config = dict(
    hidden_size=384,
    num_attention_heads=6,
    head_dim=64,
    intermediate_size=1536,
    tie_word_embeddings=True,
    doc_mask=True,
    train_tokens=474500000,
    dataset='wikipedia_en',
)
Each number is 128 + 32 x the weight over its row's rms, rounded and kept within 0 to 255. Layers, rows and columns count from 0. Numbers have three digits each. The size before them is the row's rms in percent of the matrix's.

# layer 5 attention query, 384x384, rms 0.0536, rows 0-144, columns 288-383
093:048114116134119148141085138125140143128120126105164168158128194113149114158149129115129186125084167151154096112081097169104103106169076053107093104120141166145181172158066148124166252147091182138152179115115127169152127150156138191110126118155123124133158124161109211185147073111111142115
093:135155132158144152161162098160127127183141157152125109133129085135137110135097096124119069131093111090130154112101131168188104134155124154138132178128169145084146135117117113101137122153081098101083162106085142127066189135166142168142129160075130115095096096100102114113125145175138100116
097:142119106147145109096120090141132155108196146146133090142169138110149135090124167136140104173153143077119204097169133137115152133113161151149138089159127096133151144073107065158046122135147116083119076127178077189096121113083144099110106081201120146125146153134135169088113118022092155106
098:156152166176153162086202139114152094135137175205153094098071114112114152096114069133115133077147150124065159119172162076139160111156152130119102152120127153120096129101193160162102107128134080091135136101108053059095135167169124196115145153140121095151089099078123073095161054157121094148
092:122104164182085077149071156164113186112149132099137104135160166154111146196132099130092156148106101124102100114144129091118090153174090208128159074143069203101174131122181161141124160147154109109144132176095076168126143158092178104130123133123065197160146113158179107177185041172156145118
098:079152063149124108129155103109149131152124121152142060140116102156050162066150146102178101130179142138135155077169147164184146156090105104122149132124081142098103160053132067134095051130127102106125137142094095158085147113133118133153100102123132156104113127101147059073110116084145086174
096:102104110143158163139085137138116139121138117103099136118151187126159133155101077122126141078140112154211083080108116159150148156110153091146112108151169081151108121201156120118161137162149171095159171102169172197153132120123141105108156122092130155138078124134141137129133146172135157160
099:073103129169068101153116118140154146150104138183065157141160108120123140176124159098092115138179123125130158144103137080114156187080146101183165099096089134152080101167083134115167075078131171155189134124178137132190115126151174140112103073156111146165093177054143120159092065109110126163
095:126091146142093143164096113123138103136120116130116149115101110142159118089156126117153061158146082138073065143136143144114102126099093172141134133113140111112069103134144150143150133122136112104184136162109084096194143156115211178149120146099144153148105136088124053153149155152129124199
090:061156141203082125195120083166128170117135090185146052161158070058163154170111110091130118133165129077139147133172090178109157123084198145172103103130152079108085103119110100062110096085101139073164118125123136167155125120146168109162114094120110157173123189095098155108135165107150154137
091:099094121117128128152103147134140170107123140150067108132155138167126118136167181134140192122184155138121121161185163105159138110118133128185087077104153177118039103108149095126165168140109132100162156136180081181088074163131161153133115163113069145112153073119142088172188074099092107175
091:129146128152119121143163128129163121146126135184123125124142068058128136153075136138135096132183157139123130107137225075128165119107162083133141137134111156168114121152162108112151050125079151128121105147112212159164138111114097106097099101115155151141131148145086141083134125136087113158
095:150161151098189135078158188110122144112125117177152193155140107110132124156151104132090124133098142129109099190137080097064141112123116166072174147141163150132135127101125125172142099160138097186121218138115109107125150173117144128181146138126050160084116156104124141169120148142117175071
093:130113116205137107178108157150190121090095194112137151108139144162125128203117114108063140171091169136159141130181127092124124120085142152160064145125192116125136176115140125095148115180135167155095163134151079135151103165135143150107076066225126152127148190127065123176150121110131142103
090:135117163132124168175120176092110091146160146140117137163198194077168147173126140145090112124166125082181088087108150124122047118119159139112091062135173116145152107150094143112171204120105142093143145119149187120174104125088142084169126073126142146131124156154111187144111219127116129091
092:173163150131169107114169123113134102086147180104075139145112120111038140061091143154128159149135163099120161089153174117153151186154126147087093190108181124162135145109169124115084107119091092172110155120076112192073100204117097146026098076204112159087133105127063165132172116119111086122
096:130136114111125154121153118147154106122170113164160062146170070145093112111082043129164117098114149128148082129131131119144142138206157089091103154178138134098088198104126107161130145151098108128081137091094120117117105150126097092140133168115133138179111144156132075099114100147180128111
083:098124128119131127159143104150131101175125096153159141145120160126113122103086138115143099161135084108169084133034110142115070088088134094137093127131096112129204099165121078061153159127054162095127134094125194080210138100135150110161105133142153151172086160120128176093145126118167177143
099:193130072172102182140099124086132082096165113130149108147212179148129108086099094137117180134148128153109064154137076106100084175208149121127116205136179142138223157099178115183082141141117110117122089140068178183101098105062137097129140139153135131132156168130154176128100103118128150101
091:170139138081086124106158138162099152081105079129125139124105109086127126073074089126173162124167147082111157150149140095139105166156094182112111098180132157186122139116137134127117158108156091134122093134077094159126130141118089110139083169150129156168103123074135142088112133144115061102
093:124094112169097159107173091118149131119131092148156164117122157068149129107086151111138175175127143127147142163122097194141115055117105059042103087160152135106140138078050140037137148116114135129155159109015180170142152136118087117110111087074154128128165167123150126157084176163141142174
095:140114164165169130086127122159140107125039125162112084158165143150152116154151112141166156153084114089133143133122090160114120089126117071166159092181156123131122157115130127169143168115137174089067104115201192135083160094149095157116149139120168089151138087133172110138099174105091104157
097:188100114129126139111170161118111117144176137128111129203172169091116117174141098106211152180111101097149111203050104181146177107127139146134075133125139138127159176110121129133134188086086163138141163108064206123123075149148179126137151138136182093150132097049187174095086161142134198073
090:146188193133132137147183093118132099125105142122151126101108067124087114077097100150148140124098171091075115104156218134092094119115143178093104140076124070147052108078173118110146104162078101112092152119121137081110142138169060149157142174158120154125086125103093054076133119188204124158
096:138152135153176128137111178109092115110106172125121150107138138145153128166077108178073137144138114068125090131104184111090164175168110150095125160098128206094182159122198164134138153137127129133129129078199099120156106094142156131204132161120095126148097165170105116159147079163117133120
104:091111132120086137114075092129075105106110107105132143132093145172092168058183156154193130059188137224067106080100122112126134168158118097111156169130108124138179103122123159131148139129165114145120134098103083158083109117132172121152139103143163079176125081123080101117189079085141071134
097:175123109112119148122086111149085107119129083120182096088117119171108135094126091132158116031123084127154088104148040155127077100071174152140090093130119089131133156172160106142104127105079095134143128112097090048115102140095131078138123108126177093172085125133117106147174115101167193091
102:129130060118086131123147129124082179171080135146144147095105119138144157143140129127149130103176136124116099137100146118183107148105086110077144177130181105160155186135093142108149185068162105107137138192117183089073123169055078070126145183095133121117176089136156063121116052085086101117
084:151142140118139161067079120096129136098125126111093090148159165143109168150151106097129177149157105087169192100020099133089112146091127135047151121096123108187148115173117071038110113150115144106101125158141163093120085165119120110153133100156172153189085126114085227095201157133154112094
098:115147145177108124178103182096108143102090167117107146116144122104157159145133137120173068130141143082160144120179136141138132092077114148125124128126206109143075145122130127089100149162157197153171125080157124104152109104154132122089144049166076139148111149089106138190127185092164119147
090:168050121140120123123120099142072098122098096092170143150113106064142136129134109086122176119056116091129105194096120139132138102081119149129152157132149135093127062144094127046161189115101120125132146075125166163158127147079173130114132119141121075164151109099152078137121135176139202172
089:100157165098121116137105165142149125115150169108100173124141120145122142127192136135094112136076127143106092109159098087111090120146112160106100136092177090095088119114139120170149136135134108132139096114139093114118100125122143118183071156145124167112123052171094117196158125093125108107
095:140146143124157170159136113102112130105170142101068100206225158095129142180087164108095138153121113107164143144068086191129109090074168120161142076151163137152157111184144125166104134165120180135080109112167100129172122093157105134136129108123130129161133190139124217109057111120096170104
095:148127180143150150161161148116131077148116127096173115157127114158196132140106135140159148113160155076097115119121136185114093066131136110111128111091130165119109150152149198120119174103127130148101073156091130080142099106141132152124139155158143040117143156172098139130168122236143150156
092:100141075190105110138126136122104103120104138125110112120203099108048139093066086152152084146142140144184113113141108091140156168178147126094100112142059113185162160165142093145085095124109085131181125126122066255075178071140078116133138107149217155062092122134091103148112191105125127146
109:099077061113142127138091158192094136136101096066119147109107117144168132096210141102193131091148081166172132136167137144149139108129133127123125155164105136125153162115063130140098150124120088122158137125179113166090116133105142122149118156107111123119176135173141066156153139125109137140
092:115138114145143136172105070124120136123175171067157196124089091110164162112181191102140092143152124151087103078119155159138116084103107177157143110114093117107089151107088101131099115121154159090178093096170118148164126081116170126137101129156115116156140144146157079157140141059137152173
097:122140124083175121097111111134145125136124138141130065117165131146131110114065077154173163122135167107139187143141167151110181129079141125128123089195084093113118136099110106096109159152123100117106118137149159134034152194125137141101142088155127041166109124118136153096155141119196146121
097:133126205103102129094166126115119095082142132128180165152154159086135105132139161156065097163112144128054148129090184157057062110146105157065091131135163136137112143098153131080061078120102111100123133140051091057131168092205079155154144091099115161081106096126127159131173132133118138150
087:150160127116122152105155125101126149148131116146149153090074135123093126114111129145134109122088118103074086140099155116166116183141108190102117116158181145111127139090187120143170187137171139127133122085091082156106142099155148108161119242108117120183168092110155038131149107137112116201
091:094197080118114112122159160101136182108122110085180111124125086141142128107151110108105105116129095165142126073145165073154076139155134129071163097129141160153154120168155170155092122166097114118108229135121061136075121160157104150026126125132093175099117151136116181120138110139153081145
085:135116133184117120161175080179120199085125041156176128109090088120144142108104127106119144131134133093155185112140150131160141124096110174183114071160146084108082116125102105085118114082086124107126036175176134113131172099159115134120105133121095142152120194157149080059090136079109065146
093:048128162130133124154126104063138192196146113169156092188132147096121132095116142142133132150161149162112113105086130126115144147145095124187172111132079092128152137119121129187122113138175152167116066105194171124114132083150125095152124220123173142185127116147112150140094103138116078088
097:124119068083123149156119138154106135174155040109188166120085129099043129124067128117089139135092103078147133148098060153122163160091094146152118117096171105109111106109169106140114151133119113127088141123136089185106122157076171138164102115145118113174138141097175110108146102116126151134
095:133166140125118103096144091092134111095168168144186113107143097083077121049129104151142159155096137084109117092167125120137122103154111188115137146148173071129153144098160052192063120119125089109105137093103168121091104054128109147078093169157133074163076147112143100036128191088197092135
096:141156148127135065091091113111098167147141145114117156086145100179124149165117129160140118112122113130159143097156170154163141167125164161192113123085160182072127128116056108195165076102100185119114148151107142080156143112090136097079118148127138077130142154132137160083094097121119180148
096:167155115122141139083043136155111107108172121130174114138129126146129113091108073187159081155155117140119123140161078080132181097151157108154126133120111178081105178133137110128097154140144125142131088175148097139089136143123171154143154090149075035136105109193123133090137144124137145154
096:156158111106126108143192082129131138068094163127140092089150097069095131122061066115081134061137119060107160117132169142142071095164226105110091177103135137141158173100145130073123124169065112147081116074073105144118118082175023139145093076121110177121095121134089140101092108173128126149
096:124043089179123136117129122129172098139081113089124105056056125143180150086123106094160155135110120136136138113138147193110147126096119112126156094144078134140110152124092179096126161122067092156180164156112124127151143110109144174122109109106127149131121120083216089146140119138134167135
099:166064189124134103103119158156060090133183138082079157053093174119132139099135175158121155122119159167128134170125111090112183076156137187148153090126101159109114124151114066209104128130124096086158130155202138111124099089144177093152110153181108134113121134120153124105135185070113115152
084:127122158084154137109120144106130075114136110074162115110123163167099103079148191132109124163114181142107122171133166157115128120121138130140144155079109129143181122081121136132117126198179152125099166109092166110075117122154092165092124055100182198090143078128106202150105168117185075123
088:135135176116096111133184162071163183131128208095147110157127111110105092157123081067125152128136136060104197087142145128109109184115158171122149119122183152101093144100160159121099083113112123167127114105085149141146096115144150109084129169167108116173124099105127138147130132132107140140
108:121049135122122175172076147157118087129133130129144131130162148113158130147165131128094117113102114143157094221140105117088119103089163174241186108108098061114094101154117126103127198131170190144194157169176099156149157156130153138107112148160142152109169154130123161169144157100133160120
097:095117187142162116113133143135162134129148150176158144090113150120185106139182137133105089109073093156139127121129139202102113115097168129158145139086182098068092149085104152118079116074124158171137161123135178070176148111127139157173117116142083089159116136113136133153083172104081161143
094:148097050122140121130120176160122108146167153140128204070131096171082130140146118126106075124079113105166141137107067126104083125129118166109138159095147150132174103150099136146087120100106158136085172139149162092244162110106141146157129144143084163118122170109139049121059117134143130125
097:166158089187123060082134139128135102151077102107128102113128145153082119142138137150112105059172134069125128094118111161160162174120136111140137145117158112172162167126113148152112109101124073136084105143103154166079128163096119084098180177179218085084162192066141062141104166082123139124
093:155137111149137139158132081148070180095086117149128115111139120155122134139092067137189129113117095087184140130142080038162145155193180136124123137193129115178100149127150086183154103102101057102096140130104112164118128120111108099101084094095123097077105161161119088156122183091135114114
090:136150130144146062090161112105112128162131126095102169121080129185159129138170153132143122160118157100113115157082167086154147150159079122157171154066108152169105097090134153131081112124169074075083133141132156114168141099099117155162143162182080107131113102153158118058116072140101107139
091:111119075122116160112094100152085177117111077147156168129100099097196119106126131088160145106158098098150148090103052150155142069099134124133137051205160103154137110172102113122144157118101101093098166143145139126127109153202126126112112102145087079150067146127095155079147216045141100150
103:135091130138120168156105166143098168132089049147133129163097164119216153136173127077148139151164137159167139155146105133118126154082066149100126096140043151126126067165069148051153176094192110117185146155104133147155127145150151163132119142079106141175143161092154092192119166139149152156
096:158166147136135139134123130158075087145154065155172103174132129089112128113100135150131095137071148105138122069133103163161126072134125128111072164159113117176151147138146051102111147158114098115105147120158172122065133099128081101113137152108147124075063120112115125074136208194158124124
081:185168150130115118148185127110088089134116097188117137132117164122053127081092086151170113080102143123099133152168152071075122167182091150099086144133114167105114097087166153123154118180096089182045149083066023145086175121094116142125158134145114124116119080098107062135085093184125158095
098:125183084112150133137112133128084102117159140098151144130144089120077140080157108143193087138185117147085123098145150136184139163126153101130121173142173110134135175097156093117088111100126119122134129140098170132129138175105133133114058121122100105122140103147098106094156173072176100125
090:146084081084187080104121127133149122148090077050116226088105189136089139116141166077133117136115130121063074100085144093088182149153109069129125133065154160123160114096111175105157090153189128148151194098138090120157076163083129156082123126105134108127126100128084135143110054228148153086
081:159154145122170102158145096160108044142114130090062091155151136123112126113125130125128163124086143137138164073102133114119123136091138176186131166155083088116173104128155146128178134120120078152087164090165124155094114148123128110154195148090090098088206124148152106176141135190090146101
074:134102130168180093121145144117134131079107172141079102155104134141126131119128148146159108128137161108087242116116169121135160173096135161147137108155126155112182120098177126108212113080169132102131146045133084117134107178099125124082161167134144108110108111151186125150133139121115094099
077:083115175165137107179120159148046123170145087127197124146141113130120110148084159158152083154125096197069053173179061090095115159099117185068126119164116156153106159084181135122101133142142130116144096175142050123080161087121096154147137123178160115124144069132093151167185200105160140130
086:095134113127139120084080146183164161092084120162139078090170130129155135157156109101161080116116164082162090156140095066105197061107112097152147148101128080122098048113050110111149116157093104117206151100149213137164099155162160075164165095064116139161123129134185151178088119126127146118
074:065092126096146166084134146112118160145115066149142182126064157129143160139144151082133078138195125103129199096099107152171182184101097104083138091179175119181102123156107097110119069123193091096138108115085144120146115089146125066092089140142150075157131096140109124082108172090155146139
080:111119109136081202153173125123141130137076145075122157055126103179096118164090136152085157127102135088164152133085170127103124140103147130133134107138210162143155133139095078157099151118105168186125107181039119123181102145103098149092088089159120148119141161076097183091203060160086105137
076:126091127136095120213157111138082098154129148137159170092130131085154127118121121109049165158094076116167060174120159115105067098161102173130109093143117080135117156147166085088113189190124079181122153135193129066108114156135186112141130133089100110136107154105140098140162105102173176131
079:136105125173138157085180092081193129105110218088089156067133100133109135143139118095117184139066153111109128152097192178108112070125133123118085116099132115154142122096051109145201092154122117146080170096097097126128117100109044084101118070136111155066176185123121117150068095134104150087
079:117179075124114175168140135114095065124197141102130095121193116148060099158075137110118128096130099179077165168065156111102111144163149172157119157126187166129183229097133189088121135143063171139108122137155068145095130115147044127128159129139120157077166105124160180116159134158058104127
081:134126096098111097107111113107101111118090126115111093139121142097166159136189118095184142124143148176112150161119090115118137142081183122150143163179141095099118060201097127111155172110140141089113143139209098161100147083094174123079155106111112126142127021121133152087125131097114104124
082:128098101074135150147096088170101135120123100125117122067093178138134130111146150133185118104134116127146136130138150104154130188146132161119129124150120134122139077136081142170123168133088175185062089103113125148158087166071157140112147142121116148189110135174193105101061175181119111085
079:074130054054118144138119100115202137115126147106124112133180123087079128107205128083170140068144149077179139115142120138157136135143168116103121123196090144186148117202085063129145115135157075081125107104100135136164156092106170114086105077099121131115125178159120125120082112107128142088
079:106165134130082113109118151094093103124100055177149124109108161124126125152084136118167125093152145168131155122097048163149144071067126104144138097067129131189127082154091126146055140048139134121034100138159140088127096149121151106168139095104183136172128166147116201083153040112100066128
081:113125110148071151079129137154103109153131106153139170135081073114157145159108118140135107137179092177117178123119133111145172127107071116124132120117082157157079162097160153068172145131097134156155121166069144112067133179116137194123109118121170119150094126105113114119109114166131155217
083:136080104135148148113208154095187142084165150091106153107119158162124129190100182133094097064136131107113108124113134097134126089168180125115099159106152150115190201142104153158114088109145086156140106130098060072179116131106096120164120089108102224126087090083172082082101140165091130113
081:120154167121111139099223091131125136114125189121152182125149046128160114135072143134049122112103170109107170115107178121082092101119120105125160091032158094139069079133134108145158128088126140103118122155170143045190124110142150090123090156119067099096128138130137145126186130086147135098
079:129142158117064096095085171174167158111067181123158175133104098099150130112173119111102146190129142106135104130136144130168092166133105198064133065114127089129082123171100058107144108108163093115155121100071140115110177149142146099152097195148097165118068126100093113114118151064165110129
076:196121177155142105144124132099059108152127123092154191116093127125147106131097082082075141092086103093121166084127146154124133074149116134134141160117165162183175167141133089147121132160177097164125126057202058042157118127179086070139184166135134099162110130101129166110102124090145139079
078:208136131147120131134169067145053077138144067121122089134098147120139156049132152145127158116135147094116165146107100134111116176108160164178164153127141137137109136064132115135144152116110103098081122075129107128112164171213180130136165147169093093115141122100097134069159133141146121111
075:172156108069135147106100168162088064128155073129085132155121113130107139094160148156157152092147125120071165121107135109147138198138063142129125119126125158094137187118129112130089173079128143062106180121137154150082111145133162129126146123155078105083121088104142144058137066106149110122
078:148114152128131189137156125202076109129158147134193160122072083119143116096118141140149131131153147158078125093090148186159115082186101095157142143074110143184092104164102130097111163100102155124156129156166173023077170178127112149114129123137106109066158123164155037103147097089072138125
077:109128110080155146146163118146151125120119172080103144091180095151166101116140148109061127135155136130176096130066155157097153123165177102166077130167067166104127189154131127116132112131093149162127128160139148105137176125124090155143133115089134108151163157147102099149109120174115120130
086:123084116099093104183109071076071124173139094084126102198102160124139145056175113144132088130167118122110121139127132127136134161067123133106092107194085158092156194102150156109105091146176125106133113096160073110084095136119134180127152101077092121150058083139074089126067101147178142143
075:117150092122118158198095069142088085177181137121115137163109126119083132172126104088123113080142146161145082108173120098111107050171157091134122175115146142142122163174109159122105204118169110145111112124208122137114114132068101103144110130126073150124186110191181105112184103161117100064
078:106102079141093132118134157130195123104205143136165077164111118129079157153121144117131092134126109153130109174120113107102096124191138178125189110136113113175164161097095101104129174108163106130166103130071072119088144146085096057112103109118071166108174119111151086117170112090099052105
080:160098180094124128134146144111123162128142083138153073104137173159115093145105115152075118120092120137155170133131153029080180079146092145147105082133105123109121120192145138130119106103165156174141142132134141077207131131095160131104141154141140087122127157167202096115136152183132130115
080:145117108047156104114105152120121083205103113124102171132114162119154143112032184087114174091135149156161239138110126162143132135070141184093106130141117121128129067178141137068177106130123130182083200116134135154169069165128152099149156116153099108121151119087130179122142140124125094109
086:093123127111172085129095116145134129093188183142144181032134105117169114107107130131147075190141121218116083100151091117166164061145094126151116099076118093100093137103103154120143084169140154146146136132159144138171132081101129162132023153147096074118145142109064184133097157142113138116
079:063128135081093098123077157172128142119061138101100110138147152142138126099148134092132083098107127124101101089121152118115141096098147110077100136148151129104082176124113145119143134134148218157161107154164125123146199115087101109129070128119133140156120140170147150067120173114131108164
076:122144147066150087115134107127124188116089110128117117103092118151168126160155129095139159119146130180146170131112097115127155103053156127136106141118076139073113121125132209123165065180117126153104126110147133105105139093151059178092130119150122094114152159152127145135113135142127147130
080:161168101133113144188131077089079114166085130110128144163132082075127120159132114171124109104120091119140168139151112155077113090102171187164174136153139211170125102199155146122084078222129127158092124148159054142146140101199072158056073161157155074102155094122121197150136090131122191140
076:051146130132084110164140134089067141115175076120179059155161092142119117149123157110135101076154131155137041136166146051108143147144128158106138127137102084089041103166101122179125148140118110112102123134154117132167164137074126097148078171128116167129133112175142119112113157177192060157
070:070147120145140140162137144158121156121137080130099110101125092185128129101096114149141174086126106145137181133112152095077109132069143139113140142079146166127175122104204179168131156142122148096063165066163119114104144159156090124124115141125167102106178103145164144157207127129111102122
078:196152143066133098157136131135164122129126136073122141084069132139152106194115099111085146113130078077145146079095115111140139055134141119116190139121176161191147167154090120101073118122182115144133099129118088076099074112148128120136126093171145102120091172154129133114168113108132150117
081:130172128121145130157094178132155095154143168140112109125137126110078127109144095132112131102157133121094095090141131110083114185161142135083122180091161154081122147111106082205132098106097130163182141119089154167136093137105107154108120086159119171157157137179099117103174141178105117154
085:089116112136127127161112161147186128117128126209181072192135098138141111151099097071108127138114094114215138159156161108126112091145149141126153114140138075080091112086135105138156143165082162138126106131181140172146107150152171163094106149143168080202155141135123170217145189160159101180
076:130110135171156081128078166132142112101104101086098162141121140092092155109165183120152130106115139128136166088121093111131202151167126116067115092133111153114199084127121080102171059073118098110137137087149131139105123138104114141163145104075170114079083113050131090114101078144127207110
081:140120092172113145131081109109149160080100143110147106110182095111108128109133060126153153115126061111208200170162088158141079137149191146100118128131157064144116045164125143087113094114118114111189116145113131100112125095133094108055121091142158126129140142066110149135140144058158127090
077:101128052105112150141062112123093163097163149114129082211158137071132149162183094121214159113102185126166061154156138112109085145213124134115151115148126093106105104175109119156134186111142103105163087180146131125162111124108185122134063071105138133107170152168129132074136128094112115113
082:163111163120068125165135126200112147121088092139172153073086121159129074149113107134121130121155128178142150135099119095137110103147139136171144149094115071153051057149150130157144122113082137138134096175194189085145147118128116074202136201143160105137119080144156082037112144118149086137
077:137116146096137133160136128172109084122132123094084107125169164153134115076096120176155175091107091145144161168113108140134105135137139157146144161169069137106143153159147113129106144165102138151051163119137147167130180114160119202099122149148108120107097118112097162130136162110146093136
076:101106119155106135099124095124164136106118156123122113050118165151134130111114121098074127160113154144141108151107172121131134169103076091161159107164128124062107120109129155087166173164117104115140102135130185144129110106088159119117108124077019140141130184080124152091112066181110099146
077:146061162125103137106122153070126136169165138118193159120168163070147135140136121143110086127167099158046090121127120119141172113191132027065134163073146158144157131142104097134084086158143119154108086150130150148167123104133167111159070109121178131185048136137120201019107099123086118133
080:035158101158107114077161110149137163180144105123070140101086090157082153151167136108148132098093153172122098113088124113148158143102090109172112086098100140138072148116137201154145121125125184151138132141119109117098169122086116106122095111119098130170170100152166113130140062170070188109
082:102133128093141140068084160143154201079078211146116148085105108146121131135162095124190130150099133108125124097095145117112147101195087116048152138089145183108156164140135096162147085158114111173156126131097142076148078084126111099094136112107150109227145168193108112132128158128103148092
075:146150140093140127133116146087135101143121075109161149131183078111126101165132088096162167076166111092113172124133147195152128098114162084150147154069185128133125122143126097154165091085128114071133134100179159105125151089106150104139119144164108137155068122148179146120141054133095159117
082:160156114115122102159176125113108162115142112092139164122077102166171100094145101168115143099107096091140137104068133095137125176091134140103142114149089112175151099109144079161158147114177148155015092087121102114145144109111093118127086207151149112174103106165119133117095120103125087102
083:141153134104139128096205155114117121131179061170165109099149062123138090084087080166138167095115134117113154161123136102117143146127101093126143110060077140124093105123196141168111169098101092148100116129098120117158102138091150114137137141155133077161123154127196105115104110178136145145
083:124094115108143078145127074156113150076096115192145156168091161112156098160127116121102148164130122114209116182149099143133095157110110140159142084090121055148046114120194162079167166139120113140173147136074138139170098138105216132078145169135156148147163174158136104166147208134139139120
081:094078144111073136102119162093155150151182116130156136138056052167113111112079178124147121128125143119121111143129119148171190180082141161161110133126140112111110097128162109174137146099185151174111134167145104099189137174061120097146086118202127092171203155135155119050114125137071052168
083:071145113154133156141151100102169081185146155100105155089141101095104125139137153125111163084134166114150118087151180084151188109156137151129107145131128161118122123124116094112145090155068136121094185059099144198118133153130159215111088096112127136049144138068060080168106076181106063130
083:160091146134098160094097103138104181094163184153127128140139103142139114133114133125190138155097075163059164183072111156100142180170128172145068077181101133068186136151158081119178098124089168164089128171118088113139106123051141115104106115105076115161116125113161079075125138132119194143
079:096125103114112213148088160148084149143182119124143156145124147100138143081173140168159111081161056162094138132198112128126086127180138088059095163099185142176122122144127122185051171145067134071116104143173065105152134099127140179148100065152162102130102136145069096141170166091103090086
074:107147128098138164106205138205151109125083074103099149073065099187151143107175110122107165104107138114134159145104180146139143158161127100114128095109084188157042098189136120117217140114115152076114160108077131117109171140140130129079129175153142137130113144134092061103109093105121140151
076:101144174135159108063104098145143143117066093091072116136109121139169123152134082103122098198117206088170118119125159154110143090091114173143112100140114095165093141141076178140109100131169080077148155124192105140162082061137091087141151107136148162082180119095117117151132148133142130079
078:094093102144106159096147065099136118166133094125179115136088169126127152091140155131173106072147175147117118172155114105143168155101136131162164178105174126145118038141098146117090105197179130117148092095060121137101130115178124081103082112121085125118079104066092102119048139150116143129
081:089151158157156090096136123152137147143072119106096151123121142125126094124118139124098175148111152161127162078123119118123141181088117165121111097125124145094158093126132170137194099158125106107153181095123103140107154079212078150137195141127111130168092119103069197174125131176172173109
080:085093192111148126111127124119066085176136161129177109139166102145125095119088162092136157197125162217036101119133142123140189121145097099095157154108139124022139122112097122154138124173127145153110143128111119077136135049118118115184160164149143054158119167102130123134065166139128132130
074:131143102102121113159120135106137053073156134178069100158173170104182142183124136115140061153093127068122137126127126128066123117156185078114134171110126132113188122071096154082156083098116095090170137070088154152160117066138144131113189136104186153146070103064145135145050140153078135096
077:165190123027099101083080130196128190126102137187147175099128124166160122197158110071124148120150117112150173137068109128063168130118136168164179112144136117107100075161116126144165051085111081149192149099165200085109124117161095104120179178072066128139114118150172151139116082093148132065
073:196129107145110154128085144091160157115087154129117132207162159088094173167152096073138151099135147092166112142102143120124116087145124125106130145112109083187147072171105117097154135103131120144208095134127148132091124202079105058138116096091112178135148158160171110113142089087123163083
076:104129139141058132163128155105068142155157103097156109124200115082093120132116113154104097105159065201126104117119126088077099067163118130098121106077123106193120200171156124124022162177119108207085129178128121070129127087148154123135062119164183128085121117126127161132176146114108100129
076:088106086159145019188081133137126086146130159091142164150127090085100113182158198118073152132126141177156088156203103138144121115067153162143107076154137139113125147134076158104153129183157168108143156149162110146126153091080131146105087084127081158128181099109167139185138085168175093097
080:104106149080099157110082153166191182098055147106128153063101086151197166101172118117112195168125163078184141155127188113149172148077134114145147109137128104154077015121139127139190134109138108126185158161094187135164116153089147140138119178145110137126119159113106173144119087143159106151
076:128170077131108057148152134129111116121164196120135176122141133156092114181084155139130141073122146055150119099069222088139154047138152156164115141124090120118134167141149089150172112129142121130076123116109152138137182154095146112079165169124125172140185120137115110186129120174131085189
075:107166149085168134133123082185193112154147066136108179162134131170163140113086100093146043129073135088156129111115145136112139170136118100153116155127114164072116127153212118107145174176140202143138129165074140125088152105185101144097173141099100127144069140129138164147109120115167175113
085:139109136133088148144138104168101129065141117115173190141096053118161134170103099117094160110088125056160128159090082104057138082138162121154146146133111125145092107094098110082117130150123188164097108118136141102126130151092120129161161117106122094087154137077168135111109097159101131173
085:131100148091124162149093099153110186146090166124136146120177102106152123145183105103132131165091153094163073182131122114096119174124116187144121058106186100131072059112133122111174152157106143084140140110140116112148142119121123114108081086130054091139166152131172125165097118144121155164
087:069129110118114156110093182094127077133126081124141112109118028109174147086157129125080155067139078137060114169159119110121147155089116120085087084113096169143067145146116107075135114067141166140151105107134147119160084092122130145120104128123136117104082084105190148130120097122133092120
084:148232120083147118109107160123134226148139119130133157101157105107129105153179086135089066070119142123189126093144115083153128079163138098114154149059139124134149090120096120191126105111158114134155142187081120118109130093118136061118093085147068145151096139150134124085163081059095087154
073:129077113189161173135084102110140164139136138081145122111157114048181157083116128116130121133118072114169113156163089116164109110165124203151108089154107156124074130125043125166060070129127121103132154127117182145156123185165159110129061085098122166120132184096135089125131101126181166119
081:140124171132131123122220121198184081157134114138133134130074041151128124193044095103093131111103160072151141138136167112133070159058092192147092101149131127109124139185155136125148116093154146155101114111089122136106117131147072179093199155121115119155180130105162161125135097113133184122
077:065153154150157137182217112128175081137151145157111093166185126153099118138022098127063115106098136127090112089097153104069065147159107161123127150136119151056186183144184076148133132189103128190131117104071128111125138160131146113124194121129113118131155143097129172120161129145185145100
079:131162084174113117211146080157123127110134138126174143134138229178163135133098115158154108114071151076127117164127120149117108143175174159120156158139151131100148065076074140165120149143137074119129154099118130063160109191120184078205154122173157127151085153127134106146117104134180175137
085:124105068208106160035110147122128115106104169108070140103088156090154142137212141143178136134158124157125107137158100120122167172139070127045086099183091135196140091126097140139111176091108093089170138112151113162084122089119126163155125128155123122157095131081167150143128102101135108137
080:109117162149136130137136189147127148137111159105107129066143092133142121198111154175128089145129136114131127133123170179126174083127100090169153101100132134137156122096125204109146097136155135114108131107148072160170136119170130113071139190150120084115186101106132132162141103186063123174
084:139139129146122084157121148114131109117099146109149089148133152113125114150204156168111127188092116164139124121185075158151084105129155140065123086101141129161155105107069107173088146117106089066068137154104109117151105159104139094128181126197093204094143089160158123106100140118103151150
076:134148182139153096152124135108103084138133117110126120159123157170104169099130136114150100182118121167163146135132109234111139146088095082185136107083086121109160191118126158067121106168178171146119139164098104147117131100099139139066151133107171115079157132166131135143086165106119130145
079:057121115183148096133128120101138166117145207126111146114214162106109129095150200158136124161109114158129120081145109150172171094168104101143083081159139128153197060109073094192138127129101106132147129107201096178152138130180104182105089098136149202144095128182086045172072088143151140145
086:089119124149103130139191146121163061101179225143109107125151128171112116087090182162117120153143110150118150108130164168155149159154136087110079117133108120177171126142113138210181097105099126110183139102060118132163163132140137136079132116130150151103092138090096118103158170160124058124
082:163141127042109169197162143117094087127103120136108163104118130132095109111119150117111114134101098143079129164123108110147124160163149121098131155121157127148090100129198140110139115082068139124133122122094170137150134116129158099106147138133126125103114103119108115103104132138111104139